Part of a small language model's weights: 590M tokens, 2408 steps.
Each number is 50 + 12 x the weight over its row's rms, rounded and kept within 0 to 99. Layers, rows and columns count from 0. The size before them is the row's rms in percent of the matrix's.

# q: layer 3 attention query, 320x320, rms 0.0754, rows 0-31, columns 80-159
# k: layer 3 attention key, 320x320, rms 0.0765, rows 0-31, columns 80-159
# v: layer 3 attention value, 320x320, rms 0.0544, rows 0-10, columns 80-159
# o: layer 3 attention output (transposed), 320x320, rms 0.0518, rows 0-9, columns 80-159
q0 087:41 58 46 60 53 58 37 58 82 68 64 49 24 62 22 39 56 38 23 31 43 46 53 55 52 35 42 46 64 36 50 45 31 52 49 48 46 43 65 64 50 55 67 59 61 45 50 67 57 42 47 38 31 46 60 46 51 72 54 51 54 48 61 32 49 47 47 55 42 62 62 33 27 40 55 41 70 52 67 54
k0 060:58 55 35 49 46 41 53 53 39 48 54 49 52 45 35 60 49 61 58 63 60 45 36 68 63 74 60 50 45 42 42 22 50 49 56 60 35 57 33 50 59 30 30 57 65 51 43 55 53 55 45 41 62 70 60 60 59 34 41 32 47 61 39 45 45 57 57 71 47 49 75 53 62 50 49 44 38 58 60 60
q1 086:51 44 46 50 55 47 50 45 45 54 42 47 41 37 58 58 27 36 55 23 48 74 54 41 50 40 25 54 52 44 44 72 51 55 51 70 69 52 62 54 44 66 24 60 51 67 31 61 54 74 44 46 60 72 46 60 48 23 56 59 76 47 67 60 53 46 44 52 37 48 40 55 41 55 39 40 50 40 44 52
k1 068:53 59 27 57 59 27 45 43 52 48 60 48 52 60 42 47 72 68 54 47 37 57 50 50 42 61 41 34 55 35 51 41 21 33 45 80 45 71 21 50 40 42 57 59 64 32 48 31 54 43 60 47 53 17 59 48 23 48 54 45 50 60 65 39 45 46 61 50 47 57 52 46 56 47 55 46 48 31 47 21
q2 125:56 59 53 44 48 47 52 48 30 55 53 46 50 55 40 45 57 56 61 62 39 38 45 81 34 40 65 40 80 45 48 40 49 51 48 56 49 60 45 54 44 55 50 61 59 38 71 59 50 47 59 59 38 63 48 51 26 69 77 42 35 43 43 29 42 33 64 60 69 59 40 54 49 57 59 51 34 39 27 67
k2 094:47 41 68 59 50 31 61 50 55 42 60 48 60 59 61 48 58 39 58 37 46 37 41 32 44 31 59 47 54 51 53 55 61 62 54 40 47 59 80 53 73 53 39 30 41 45 41 61 38 53 37 53 28 52 61 36 61 41 19 57 45 50 74 50 44 43 57 63 61 62 58 48 37 38 62 57 68 54 50 61
q3 120:64 56 26 37 61 66 55 43 33 34 44 51 62 44 48 48 40 64 27 69 50 47 42 46 37 21 36 86 40 61 44 60 38 57 18 55 56 58 38 54 58 49 52 44 42 40 45 37 44 55 47 59 38 69 44 45 59 29 80 58 52 56 43 46 43 52 44 47 56 35 37 27 51 40 37 43 47 64 77 48
k3 082:59 48 54 30 53 48 41 46 71 59 49 57 56 55 45 41 58 51 46 22 40 35 49 54 58 58 56 59 49 49 20 44 77 53 52 58 65 38 36 53 50 57 54 53 48 47 44 60 55 37 40 56 62 54 43 53 45 40 34 56 52 59 59 37 57 49 40 51 55 34 52 60 37 39 53 43 40 55 67 32
q4 100:53 56 60 56 49 36 51 53 53 56 50 46 34 44 51 62 37 56 62 32 44 23 52 56 47 55 53 40 58 33 55 50 59 50 34 50 40 51 38 56 66 69 41 57 58 39 64 65 63 38 70 74 32 32 62 71 43 51 54 58 62 38 40 54 21 40 62 47 58 76 58 38 52 48 38 27 32 47 46 52
k4 082:54 45 39 55 51 54 60 52 60 67 39 74 51 60 34 48 48 62 46 42 49 46 50 71 41 51 34 68 46 49 34 53 77 57 55 50 26 50 28 38 61 33 32 49 68 49 46 59 57 51 42 51 66 43 26 46 67 59 33 57 61 30 26 56 73 51 49 39 60 67 64 61 64 55 51 30 59 43 53 29
q5 099:65 59 71 30 67 78 59 47 36 42 50 32 51 45 62 45 45 66 49 66 34 68 51 25 52 46 65 55 70 43 67 55 36 60 51 37 53 55 56 59 62 57 48 46 23 56 49 63 60 45 30 49 64 52 51 40 49 58 44 38 58 43 59 40 42 65 22 58 23 44 55 66 62 35 50 58 55 57 66 39
k5 104:61 51 31 32 40 52 38 52 60 60 47 54 32 34 42 47 39 50 38 37 44 29 57 52 68 71 23 52 50 57 47 55 61 43 54 68 40 48 43 56 40 43 37 61 50 51 57 49 49 59 41 64 53 39 18 52 40 44 32 52 38 49 44 54 62 45 57 38 60 57 71 54 35 63 54 72 48 46 40 27
q6 105:36 47 61 49 61 61 61 46 26 61 31 54 62 42 51 61 46 62 80 69 47 51 40 38 71 28 80 57 48 33 61 41 36 56 42 43 51 45 39 52 48 47 58 42 39 35 16 61 55 46 38 58 46 49 53 49 58 51 54 66 46 73 39 38 41 46 46 43 62 53 37 53 52 60 32 55 52 53 58 49
k6 101:53 49 38 56 48 59 39 64 46 59 53 45 48 27 42 37 35 54 38 40 42 42 72 64 66 48 42 62 64 60 40 69 67 48 51 57 44 47 56 55 57 52 52 50 28 58 59 47 40 46 35 63 35 64 26 60 38 22 39 35 33 35 58 61 47 46 44 58 52 61 54 61 28 58 47 74 40 37 53 37
q7 094:58 37 72 50 36 52 45 54 36 55 47 62 52 39 52 40 45 43 50 56 72 76 54 41 64 51 43 52 53 63 57 42 57 68 40 47 58 41 54 66 38 63 54 39 56 70 37 42 57 36 52 68 59 34 39 19 42 36 58 60 61 38 65 49 42 53 44 43 51 37 44 46 58 28 40 69 62 54 35 73
k7 081:38 49 51 78 36 53 57 48 53 47 55 39 47 41 63 51 52 60 43 48 52 55 65 71 44 44 37 68 57 46 33 71 76 67 55 32 40 52 49 53 91 60 40 60 41 54 62 27 38 47 46 34 37 70 37 45 66 44 46 46 63 45 42 64 53 44 44 59 54 60 55 55 37 50 64 58 59 61 58 48
q8 096:26 46 57 39 52 50 38 39 34 55 45 49 54 45 57 54 56 47 61 43 59 40 34 61 73 60 39 42 69 64 35 41 48 47 49 63 38 68 65 45 35 26 42 60 63 61 65 44 56 39 52 52 47 57 90 49 48 44 44 50 65 51 64 47 52 69 45 55 44 45 46 63 25 44 57 31 31 71 40 65
k8 104:62 48 58 45 34 31 71 45 46 42 42 70 48 45 78 62 64 55 57 46 57 60 45 69 52 43 53 52 55 30 68 29 38 59 43 33 51 51 40 60 39 64 46 74 66 52 77 48 48 42 60 36 58 40 62 41 44 56 63 38 52 49 25 47 47 40 69 39 41 55 55 61 60 58 53 56 48 34 41 46
q9 098:20 67 23 33 43 39 57 44 48 75 59 67 51 51 49 42 34 31 57 56 63 68 62 49 44 61 49 38 44 48 46 54 53 42 50 41 60 55 38 46 55 70 66 74 38 50 65 37 75 33 30 44 66 35 49 75 58 35 46 56 52 46 47 61 55 47 43 42 50 48 60 60 43 47 40 28 37 64 49 38
k9 103:60 62 38 47 47 23 59 34 66 91 45 73 68 60 33 58 55 49 59 52 43 41 57 55 50 44 49 58 47 66 52 44 65 58 31 45 62 54 70 56 57 67 49 36 72 74 47 56 61 38 45 58 53 54 33 45 58 58 21 37 61 31 63 38 43 39 26 58 43 72 48 52 52 76 68 55 73 59 44 43
q10 093:34 59 50 35 63 52 39 55 48 41 63 46 73 56 50 64 53 54 70 64 68 55 50 49 54 45 53 50 47 45 42 53 52 43 35 64 57 41 46 61 39 47 76 39 60 44 39 33 50 40 59 47 58 35 57 49 69 54 73 61 51 59 43 33 62 45 61 28 36 59 41 44 28 45 60 62 49 52 40 63
k10 097:60 59 56 51 37 49 44 48 27 66 21 45 57 66 59 44 51 60 55 31 60 50 66 58 58 39 53 62 40 62 53 49 52 58 39 37 49 12 51 34 56 39 51 41 21 42 59 58 47 30 52 78 32 47 36 53 45 47 59 61 43 26 59 45 41 24 46 52 49 66 58 56 41 50 37 45 34 62 65 37
q11 103:54 57 50 35 56 39 45 65 37 37 34 69 45 73 36 46 68 54 49 61 45 60 35 26 64 67 56 57 43 30 49 50 30 59 40 29 51 64 39 72 57 43 52 64 62 44 32 24 74 38 62 47 29 48 50 35 50 69 49 56 56 50 53 36 50 33 48 42 57 33 39 55 58 58 69 54 54 51 51 69
k11 108:63 65 60 43 31 45 55 59 43 37 50 27 43 39 34 31 54 53 54 65 52 38 48 60 29 36 53 50 48 52 37 35 49 57 60 68 67 34 49 36 29 48 71 69 62 67 58 52 27 62 37 36 58 55 45 63 44 54 60 47 49 52 50 55 37 56 51 51 53 44 56 40 71 39 35 56 47 56 58 49
q12 103:52 53 48 43 40 53 42 51 52 41 32 73 79 55 56 42 61 43 60 38 25 46 49 45 28 25 54 56 56 21 53 51 39 74 40 47 59 50 73 53 57 45 50 40 40 36 48 56 23 62 50 64 40 47 44 37 38 40 74 40 61 40 44 54 33 55 43 56 58 48 52 38 48 36 41 43 43 54 53 67
k12 103:61 63 49 34 66 52 37 75 44 26 55 42 30 35 38 36 63 56 46 62 50 52 37 66 56 41 57 43 86 54 47 36 39 49 53 68 40 29 30 64 34 73 54 56 25 61 63 31 66 45 64 28 57 46 21 71 43 49 47 34 34 30 38 44 66 54 56 41 44 51 56 42 36 48 48 39 43 53 37 51
q13 098:46 62 54 60 66 59 43 30 40 40 49 39 50 51 46 65 40 53 61 54 57 55 34 32 55 61 48 53 57 63 59 49 44 63 44 53 62 32 47 52 61 47 48 65 45 64 59 48 30 40 54 55 65 36 70 38 64 57 48 66 41 63 24 50 50 23 56 34 76 67 32 49 47 51 24 59 54 56 28 56
k13 095:30 59 47 47 69 56 31 40 38 24 59 46 53 44 60 54 62 69 54 45 57 77 46 33 65 33 72 76 52 60 56 62 37 31 47 51 51 54 45 36 65 48 76 41 25 55 45 61 25 39 42 47 68 55 51 46 71 39 31 52 53 64 52 68 49 34 54 58 59 49 54 62 46 62 52 59 38 53 71 44
q14 088:51 37 53 82 20 47 63 59 39 46 53 47 67 82 46 55 45 50 39 41 58 50 58 31 42 51 41 50 64 41 66 68 70 39 45 52 78 46 48 43 55 40 45 47 35 63 44 63 50 54 38 67 63 61 43 51 76 15 46 63 43 52 37 41 53 54 46 60 44 68 44 60 31 46 42 70 62 56 46 41
k14 100:53 30 47 65 53 55 53 73 30 49 44 42 53 63 65 54 60 40 60 71 47 68 59 50 40 70 47 31 78 44 59 54 46 42 50 51 61 49 60 39 53 43 53 36 31 62 60 36 15 63 33 42 64 57 55 67 52 29 23 65 38 50 47 76 68 52 46 27 54 44 42 32 52 56 64 50 65 44 50 31
q15 097:58 53 44 32 50 42 36 97 67 68 42 50 65 64 56 67 52 53 51 58 42 68 44 46 60 40 49 53 15 41 52 56 48 55 51 54 42 59 56 47 73 37 40 38 68 36 33 60 54 49 53 27 63 49 63 29 52 49 67 48 69 51 59 56 72 46 55 76 38 66 39 39 61 42 28 44 50 67 72 55
k15 094:48 36 48 53 59 35 63 41 68 24 36 32 23 31 43 80 31 63 67 45 72 51 62 49 49 53 46 35 73 66 46 31 54 51 58 57 24 50 49 40 39 63 55 54 29 57 67 51 57 53 62 44 52 62 56 26 41 55 55 40 41 60 48 41 63 41 60 43 56 55 44 57 54 54 32 63 43 40 59 37
q16 101:58 44 50 45 44 43 42 29 52 72 64 41 36 66 34 52 42 46 38 42 45 15 41 31 49 55 31 52 57 65 46 49 46 48 41 28 64 85 46 56 62 31 42 44 41 46 65 63 47 49 54 73 58 76 35 56 42 36 55 58 82 56 41 50 49 31 61 59 43 40 47 60 50 48 59 47 59 55 39 58
k16 102:41 42 51 66 54 49 46 40 36 48 50 62 43 63 53 50 60 54 47 43 48 58 49 56 50 55 59 45 40 30 59 56 37 58 45 43 46 55 47 64 50 60 50 56 47 49 25 42 27 57 47 43 28 58 40 40 53 24 48 51 49 58 58 24 48 36 57 39 37 43 22 34 75 61 37 64 77 58 37 44
q17 099:55 45 52 42 42 47 64 40 47 40 36 34 40 46 62 60 33 61 44 53 31 53 26 48 39 37 76 34 59 55 64 49 58 45 50 44 44 55 67 28 42 38 52 50 42 51 56 63 55 44 56 43 83 40 65 49 38 41 59 37 46 60 21 47 52 58 55 51 33 64 45 39 45 43 59 54 64 38 57 47
k17 097:63 54 79 30 61 64 45 62 53 45 45 62 47 30 47 49 44 84 46 63 55 61 43 30 48 82 56 55 64 51 72 55 29 52 45 61 46 57 60 36 56 66 43 48 54 48 64 53 54 83 50 32 32 63 58 51 76 59 47 38 32 36 54 28 62 44 64 52 61 60 41 52 46 49 42 37 52 55 52 46
q18 096:67 48 58 50 68 45 27 24 50 63 33 66 51 29 49 40 63 46 42 44 49 51 55 57 51 38 66 54 35 44 55 37 63 33 49 41 50 49 54 46 53 58 52 59 32 61 46 47 38 67 38 37 31 63 43 41 60 55 38 69 36 22 62 67 51 29 58 40 61 55 49 51 75 42 35 65 31 42 70 47
k18 097:40 41 44 64 48 56 63 69 42 22 51 44 42 62 57 49 40 51 75 60 57 39 51 17 44 48 27 50 73 37 46 63 53 40 26 29 23 30 72 58 47 42 55 25 58 35 48 53 42 53 32 49 63 28 46 61 36 58 39 34 32 49 67 74 63 58 49 49 59 38 47 49 40 49 48 45 55 61 67 44
q19 098:54 45 74 47 59 51 61 64 56 42 41 93 69 48 30 40 22 61 54 59 56 53 38 39 60 74 54 68 44 61 50 71 67 71 50 45 47 69 40 50 58 42 25 74 45 47 59 38 44 63 48 51 43 60 30 48 49 43 70 68 34 55 37 48 40 41 55 29 21 74 46 23 37 48 60 50 55 52 52 52
k19 096:46 41 32 49 42 56 68 46 66 55 39 49 58 52 65 37 51 24 41 54 64 23 48 45 51 60 50 64 45 55 49 66 63 56 45 52 51 49 47 60 66 72 50 45 41 27 48 64 65 75 59 69 45 51 47 63 54 57 28 63 54 29 41 30 64 50 58 54 74 50 46 43 46 55 54 54 56 58 43 62
q20 096:48 39 58 41 48 54 52 54 39 52 78 66 31 18 36 36 38 32 59 33 44 65 56 42 57 49 43 74 52 33 53 56 46 21 56 66 50 60 53 49 32 82 50 43 47 56 52 64 38 59 31 61 39 58 46 62 45 37 36 58 53 63 65 37 56 43 53 48 35 45 55 63 47 51 57 58 27 39 28 43
k20 098:44 57 61 36 35 61 36 58 54 58 37 73 47 45 30 82 56 61 55 46 28 60 40 47 25 38 49 57 42 57 39 63 39 42 54 41 59 43 63 60 38 55 68 40 61 41 47 57 58 67 63 38 60 48 57 29 58 70 41 59 35 43 36 53 12 39 70 52 52 47 58 62 61 64 46 34 53 38 41 55
q21 093:58 41 49 39 41 54 59 46 52 63 52 29 63 32 52 51 48 51 67 46 66 38 54 47 38 49 39 41 43 71 52 51 31 46 49 37 51 59 46 61 66 37 39 33 44 59 51 61 51 46 33 52 35 24 74 41 46 75 42 41 79 45 52 47 46 29 58 58 56 32 56 58 49 39 44 61 37 47 51 35
k21 090:29 56 27 47 47 63 55 48 54 28 38 56 47 42 67 41 47 83 66 64 60 51 58 38 56 49 39 46 52 18 41 30 44 48 56 45 21 54 55 61 45 55 50 52 55 49 52 30 60 47 68 53 50 42 46 71 55 61 61 42 44 59 35 27 65 55 47 50 45 49 66 38 55 63 40 55 44 59 58 54
q22 089:56 51 69 30 34 40 40 62 52 50 42 43 60 43 57 45 51 45 49 36 38 59 27 53 57 58 51 58 60 59 54 52 46 48 79 65 48 64 37 41 34 48 41 54 53 56 46 55 59 53 50 61 50 72 53 71 32 67 46 54 37 48 29 61 36 52 67 67 41 52 44 44 53 61 36 58 64 56 45 58
k22 099:50 46 68 48 43 58 40 33 28 26 48 38 44 40 36 46 34 55 47 60 48 62 31 44 49 68 79 41 64 56 56 51 62 46 55 69 55 39 40 46 54 60 54 75 41 73 61 53 16 69 40 39 49 43 36 44 71 39 45 46 49 42 47 49 62 34 72 47 40 47 42 37 54 54 51 57 55 63 60 49
q23 090:50 72 54 60 32 83 49 46 50 48 74 39 52 30 28 42 28 47 50 72 54 37 47 27 33 33 58 34 40 33 56 47 79 49 48 64 57 48 36 48 48 51 20 55 53 64 47 47 49 57 44 44 54 62 74 39 42 66 58 45 33 51 75 50 70 27 71 33 39 59 47 56 54 47 47 45 50 36 47 61
k23 096:44 39 63 43 66 60 26 30 63 41 46 51 19 47 60 55 44 25 63 45 47 64 47 49 66 79 58 48 52 41 80 50 58 26 59 46 42 33 61 59 25 39 53 49 54 52 50 41 64 35 77 53 58 26 47 68 45 61 43 44 52 43 55 65 36 24 50 67 45 66 41 38 46 48 37 37 55 67 42 40
q24 098:39 31 61 20 56 67 42 55 61 48 60 66 56 56 53 47 48 46 63 50 48 73 47 37 38 56 40 30 39 58 29 43 65 62 44 42 40 45 49 47 67 41 34 38 52 58 58 74 44 40 59 37 62 54 56 71 52 60 59 53 58 21 81 56 64 44 63 46 54 47 64 58 57 56 37 39 54 46 59 33
k24 096:48 48 57 65 51 34 45 40 53 34 46 60 50 60 63 71 46 38 44 43 55 55 40 56 59 63 42 54 47 55 53 50 44 23 55 67 61 34 57 58 57 55 49 52 40 49 74 29 48 50 75 68 33 63 54 54 38 57 50 42 53 67 58 52 44 34 50 46 54 47 35 51 49 54 41 58 46 58 51 74
q25 096:68 67 38 59 42 40 51 33 50 71 85 55 62 49 40 32 31 60 58 53 50 52 64 48 38 32 61 63 54 47 41 36 48 48 41 45 39 46 35 67 48 39 55 18 60 53 33 79 55 40 59 48 51 57 70 55 46 35 43 34 23 26 46 38 22 51 50 65 44 42 31 64 54 36 33 37 35 45 67 55
k25 092:44 61 62 33 49 54 54 56 34 56 37 38 31 56 45 42 61 58 49 65 32 63 38 29 67 77 39 58 44 31 46 52 64 50 17 29 51 21 70 72 54 43 39 68 59 54 53 48 65 52 65 63 52 44 43 48 21 63 43 35 42 51 52 53 60 59 49 43 53 50 51 37 37 50 52 55 58 50 46 77
q26 096:50 39 60 23 28 50 63 47 66 54 53 32 59 35 31 56 43 59 51 53 53 50 64 45 55 23 55 57 47 33 60 36 54 59 52 57 51 30 46 49 60 74 51 53 38 65 45 39 50 81 48 51 55 52 45 55 54 44 57 41 64 37 53 48 55 62 51 55 54 55 40 45 40 43 33 47 29 39 63 38
k26 094:37 38 48 68 57 44 45 41 40 30 56 57 62 63 42 42 46 47 27 41 54 49 67 46 35 61 70 48 45 67 34 47 58 65 50 53 45 50 29 46 67 45 58 51 53 43 57 45 55 50 46 32 40 28 57 29 41 49 32 46 45 70 59 55 50 48 62 52 49 56 54 41 39 52 88 63 35 57 55 27
q27 101:53 41 30 47 64 56 48 59 59 68 49 56 48 47 59 47 35 51 44 54 42 74 43 38 42 46 37 63 48 45 35 37 40 33 70 55 58 52 57 69 64 40 40 56 43 48 56 40 46 79 37 57 47 53 54 43 33 29 37 41 51 37 52 70 46 53 51 53 45 69 46 35 52 57 55 34 56 82 67 45
k27 098:36 34 56 53 60 31 46 40 35 44 40 40 58 49 38 73 55 46 52 37 27 34 62 55 61 48 51 40 43 56 43 46 39 41 49 62 56 43 39 64 79 40 44 34 74 42 48 67 40 54 75 32 44 58 51 39 32 34 41 48 49 55 45 50 58 50 56 63 60 44 35 74 65 43 49 56 69 44 52 44
q28 098:63 36 63 47 54 48 33 50 51 42 45 44 61 12 32 43 42 46 44 54 52 33 68 51 54 26 36 49 54 60 70 46 58 54 53 50 45 33 42 35 69 60 47 46 34 47 45 52 40 55 74 46 40 65 17 32 57 48 59 62 19 45 29 51 72 42 58 28 39 53 38 51 51 50 54 68 41 37 44 59
k28 095:50 43 37 52 49 50 34 49 62 41 42 53 42 47 57 46 69 49 36 71 62 51 27 53 49 62 43 59 51 31 17 47 53 35 49 36 80 45 66 60 45 47 59 60 50 40 44 53 42 55 50 40 57 36 48 39 46 53 46 45 56 55 66 47 57 42 29 64 50 45 38 33 58 43 64 54 45 49 64 45
q29 096:41 60 62 40 67 33 48 73 52 53 52 34 49 51 47 73 34 51 45 36 69 76 66 31 43 59 34 50 49 41 49 79 67 60 50 56 36 57 53 62 52 38 41 50 62 43 50 49 50 57 30 64 67 62 77 48 85 55 51 57 62 39 61 35 52 50 69 39 56 60 43 36 54 37 47 44 62 62 56 30
k29 095:36 49 56 45 37 24 54 63 38 65 46 64 58 53 41 62 44 63 64 61 39 43 40 53 47 53 45 53 72 58 33 71 68 53 48 50 49 73 57 37 74 44 19 49 37 73 54 76 31 43 42 66 65 63 61 53 52 59 43 44 58 45 49 59 77 50 54 38 43 51 59 41 35 41 66 43 62 29 46 29
q30 096:10 56 52 49 23 58 63 45 31 51 41 46 55 68 54 42 33 24 60 52 72 46 57 38 42 43 51 60 37 63 36 57 81 43 47 39 63 37 37 27 37 46 62 49 58 46 35 52 44 43 48 46 56 47 36 55 35 41 37 47 62 63 53 58 44 63 59 52 26 24 60 50 54 62 44 67 78 59 60 35
k30 099:46 68 18 57 47 40 78 48 55 45 63 54 51 33 61 48 66 58 58 63 47 53 49 51 46 71 35 68 41 42 59 48 49 46 61 49 57 51 46 39 50 67 20 56 49 50 48 23 37 58 62 59 60 62 30 62 53 60 59 53 53 56 40 50 69 57 71 32 42 52 30 54 69 54 51 44 41 53 57 51
q31 097:79 57 40 58 44 57 34 36 24 32 51 66 55 21 53 41 41 55 50 69 31 65 40 55 44 59 41 54 44 53 54 34 57 50 52 48 46 73 48 42 64 31 51 49 32 37 38 54 42 61 48 42 46 57 47 63 54 43 60 31 26 38 43 54 48 43 68 52 56 52 50 52 46 60 60 25 42 65 60 38
k31 097:49 39 52 52 76 59 47 42 39 48 50 52 55 67 34 65 27 56 66 50 61 43 30 55 35 26 36 37 32 48 45 44 57 65 61 74 49 66 59 52 57 82 48 68 50 57 60 64 58 36 31 47 65 54 54 69 66 54 39 51 46 64 36 44 40 36 59 36 66 53 38 55 45 53 49 49 29 61 52 62
v0 086:61 50 43 39 38 49 38 57 68 54 51 39 47 58 47 44 54 45 61 52 60 25 43 42 54 37 52 42 65 24 41 66 66 59 72 75 28 60 43 44 57 46 34 67 38 65 45 47 59 58 41 58 39 49 96 59 41 64 66 56 42 37 39 42 68 68 63 35 60 45 38 51 36 39 45 67 36 51 52 46
o0 097:53 28 67 82 61 28 59 41 27 74 58 53 54 42 59 52 43 47 57 49 53 41 65 48 55 46 42 73 41 57 35 47 34 35 45 54 64 49 59 46 39 60 30 57 40 46 53 61 38 59 53 63 73 50 28 61 53 38 52 51 61 66 52 61 51 44 59 34 61 76 31 27 67 50 64 36 65 64 48 68
v1 097:48 60 41 46 58 66 31 49 58 50 53 45 39 43 33 60 50 50 34 40 32 52 43 19 30 50 51 63 18 37 51 63 39 48 59 50 63 47 41 66 37 51 48 44 58 44 25 45 84 54 50 53 60 47 56 59 35 53 63 67 27 37 49 46 61 30 38 69 61 45 61 68 57 60 38 53 51 46 49 56
o1 104:66 54 64 48 61 49 72 58 55 61 80 33 44 64 56 24 46 50 58 45 55 54 37 55 50 61 56 43 47 63 26 34 55 40 50 34 32 36 62 57 57 69 46 60 64 73 78 54 64 35 60 52 63 48 64 51 50 59 61 49 72 65 54 71 55 45 50 57 61 41 43 56 57 29 69 39 42 50 66 77
v2 112:60 27 64 67 42 47 49 40 38 62 39 46 55 43 48 49 44 84 40 22 46 41 49 68 60 47 61 50 57 41 47 51 62 53 64 51 41 35 46 47 74 48 56 67 47 47 49 44 38 67 50 43 43 41 56 52 57 58 35 34 75 47 50 73 47 39 66 49 54 52 43 63 43 40 50 46 62 44 58 46
o2 109:33 49 29 50 56 45 62 40 51 45 51 53 45 60 62 32 63 36 40 55 57 46 44 56 30 65 41 34 63 50 41 62 51 23 62 47 42 63 45 57 54 48 45 50 62 47 53 23 34 56 47 43 54 43 44 56 42 49 41 42 54 43 52 54 50 38 61 54 49 35 48 52 33 58 64 58 55 55 58 55
v3 105:63 48 55 62 49 56 70 68 66 54 55 28 55 41 58 17 49 44 50 60 44 25 30 50 77 33 51 39 60 67 53 80 62 24 50 38 61 44 58 65 65 54 57 45 56 44 64 45 35 54 50 60 32 55 49 55 50 17 38 39 74 48 50 64 49 62 54 47 53 58 64 55 31 55 65 42 66 55 56 61
o3 106:48 48 46 65 64 50 32 71 57 53 24 56 26 43 49 56 40 58 60 44 49 62 59 37 34 74 57 61 56 40 57 42 44 70 49 55 57 51 61 54 49 57 40 47 43 57 39 21 39 60 37 53 47 53 41 54 47 88 69 69 43 54 44 32 26 46 45 41 44 47 60 38 58 60 49 70 39 57 55 53
v4 094:66 46 53 79 46 85 41 28 57 49 40 74 40 31 57 55 40 64 40 57 39 46 27 40 52 64 63 56 42 69 57 49 70 73 42 48 51 31 59 52 72 59 51 24 60 44 33 18 37 84 26 48 45 50 34 41 52 36 36 54 71 49 56 30 49 40 37 54 52 52 53 34 48 52 42 58 43 54 62 54
o4 102:36 47 44 42 44 48 37 68 49 44 37 40 43 54 31 52 57 40 55 49 57 45 73 54 55 72 20 59 33 39 40 54 41 39 37 50 27 34 53 43 29 34 34 55 52 64 46 32 38 41 33 46 67 55 37 50 53 42 54 53 23 48 54 64 43 53 57 31 53 59 64 56 51 73 59 38 47 53 42 37
v5 090:53 65 39 62 57 55 62 64 65 64 58 34 53 65 63 26 52 52 57 66 41 70 28 47 70 55 22 47 43 45 60 47 60 74 54 42 52 32 58 59 52 50 31 62 47 39 65 50 68 42 48 47 46 47 65 53 74 55 31 65 61 65 48 61 40 43 56 29 39 63 30 43 57 63 67 46 36 41 48 64
o5 096:64 45 52 52 37 52 55 32 48 44 49 37 65 56 46 42 48 56 35 32 37 62 55 50 41 54 72 37 39 49 29 63 61 55 58 50 47 46 35 69 33 68 41 43 60 68 34 51 44 49 43 66 70 60 57 30 59 66 42 45 34 55 44 76 62 51 52 60 43 44 54 49 64 49 59 21 56 52 50 38
v6 098:46 59 67 60 37 38 64 43 66 51 54 42 70 57 29 41 53 21 62 48 53 35 44 67 37 49 53 51 47 44 47 76 43 35 33 23 58 68 58 72 65 67 53 45 56 52 32 62 58 46 34 37 48 47 64 41 35 71 34 40 52 42 58 55 56 38 67 60 53 52 70 38 44 49 57 37 57 44 55 66
o6 099:50 30 35 58 55 53 61 39 50 60 57 55 52 67 38 61 41 62 53 51 72 46 50 25 59 54 35 58 43 57 46 46 66 70 39 31 53 61 38 49 49 34 74 49 57 42 32 60 42 39 44 60 45 54 60 50 78 39 42 58 71 47 61 67 54 56 46 38 69 51 59 62 43 52 45 68 40 66 38 44
v7 098:63 55 48 62 44 64 64 55 54 40 53 51 44 49 77 36 33 23 50 56 59 44 58 35 61 49 58 32 69 32 64 38 47 69 52 40 31 41 77 52 44 29 52 57 47 44 39 42 34 51 56 59 75 45 53 67 42 73 42 53 33 30 45 61 47 59 42 43 54 55 52 31 57 63 29 36 39 53 38 31
o7 099:40 27 58 33 52 60 37 54 43 47 33 64 47 32 45 50 54 43 68 28 36 79 46 57 29 71 64 53 74 42 33 44 67 55 67 33 38 41 47 57 49 55 50 39 55 64 38 40 48 66 35 40 31 48 53 37 44 53 25 38 54 29 51 43 74 46 52 53 54 39 48 56 68 45 45 43 55 69 58 42
v8 098:40 57 60 44 37 54 62 38 47 32 44 45 60 44 37 51 50 68 65 56 41 54 38 63 76 55 64 52 37 42 54 27 55 59 52 45 60 50 38 42 40 49 69 35 47 51 46 63 37 50 41 48 69 48 41 48 35 60 58 50 26 46 32 31 61 25 58 55 41 21 44 58 30 49 44 54 46 43 40 39
o8 102:29 31 41 53 50 63 36 61 27 46 43 57 48 57 60 40 43 47 49 60 64 45 50 51 39 49 31 45 74 49 22 59 73 51 68 58 57 62 57 63 38 47 36 56 40 53 51 56 72 61 52 61 49 69 55 61 61 57 63 38 50 54 60 33 65 72 59 52 56 50 40 65 46 58 40 46 32 50 46 55
v9 097:30 46 66 45 37 64 61 57 65 58 55 43 65 40 41 45 67 29 30 40 58 51 51 63 35 53 31 42 35 39 48 64 65 75 55 42 53 54 54 72 57 57 25 59 51 39 39 53 61 65 17 53 59 53 40 51 63 69 32 43 33 43 31 60 74 62 48 55 65 49 32 49 53 50 60 44 36 71 53 79
o9 100:51 41 37 41 48 40 59 51 51 57 48 47 28 64 58 36 48 75 64 45 50 45 76 72 53 47 55 55 42 31 35 50 66 41 58 39 59 34 43 34 35 42 65 56 48 72 73 45 38 55 55 40 49 49 55 49 26 43 35 40 74 49 57 56 53 44 47 59 49 50 72 45 46 55 43 53 73 59 61 45
v10 101:54 38 33 58 52 42 47 53 35 61 51 38 42 49 59 64 43 29 46 49 77 33 37 53 64 57 62 48 45 78 58 19 64 57 45 59 47 55 82 37 52 34 68 57 31 34 29 31 38 60 40 39 63 48 49 55 55 28 43 55 63 51 54 33 53 53 42 50 59 71 44 50 41 45 29 42 59 50 69 46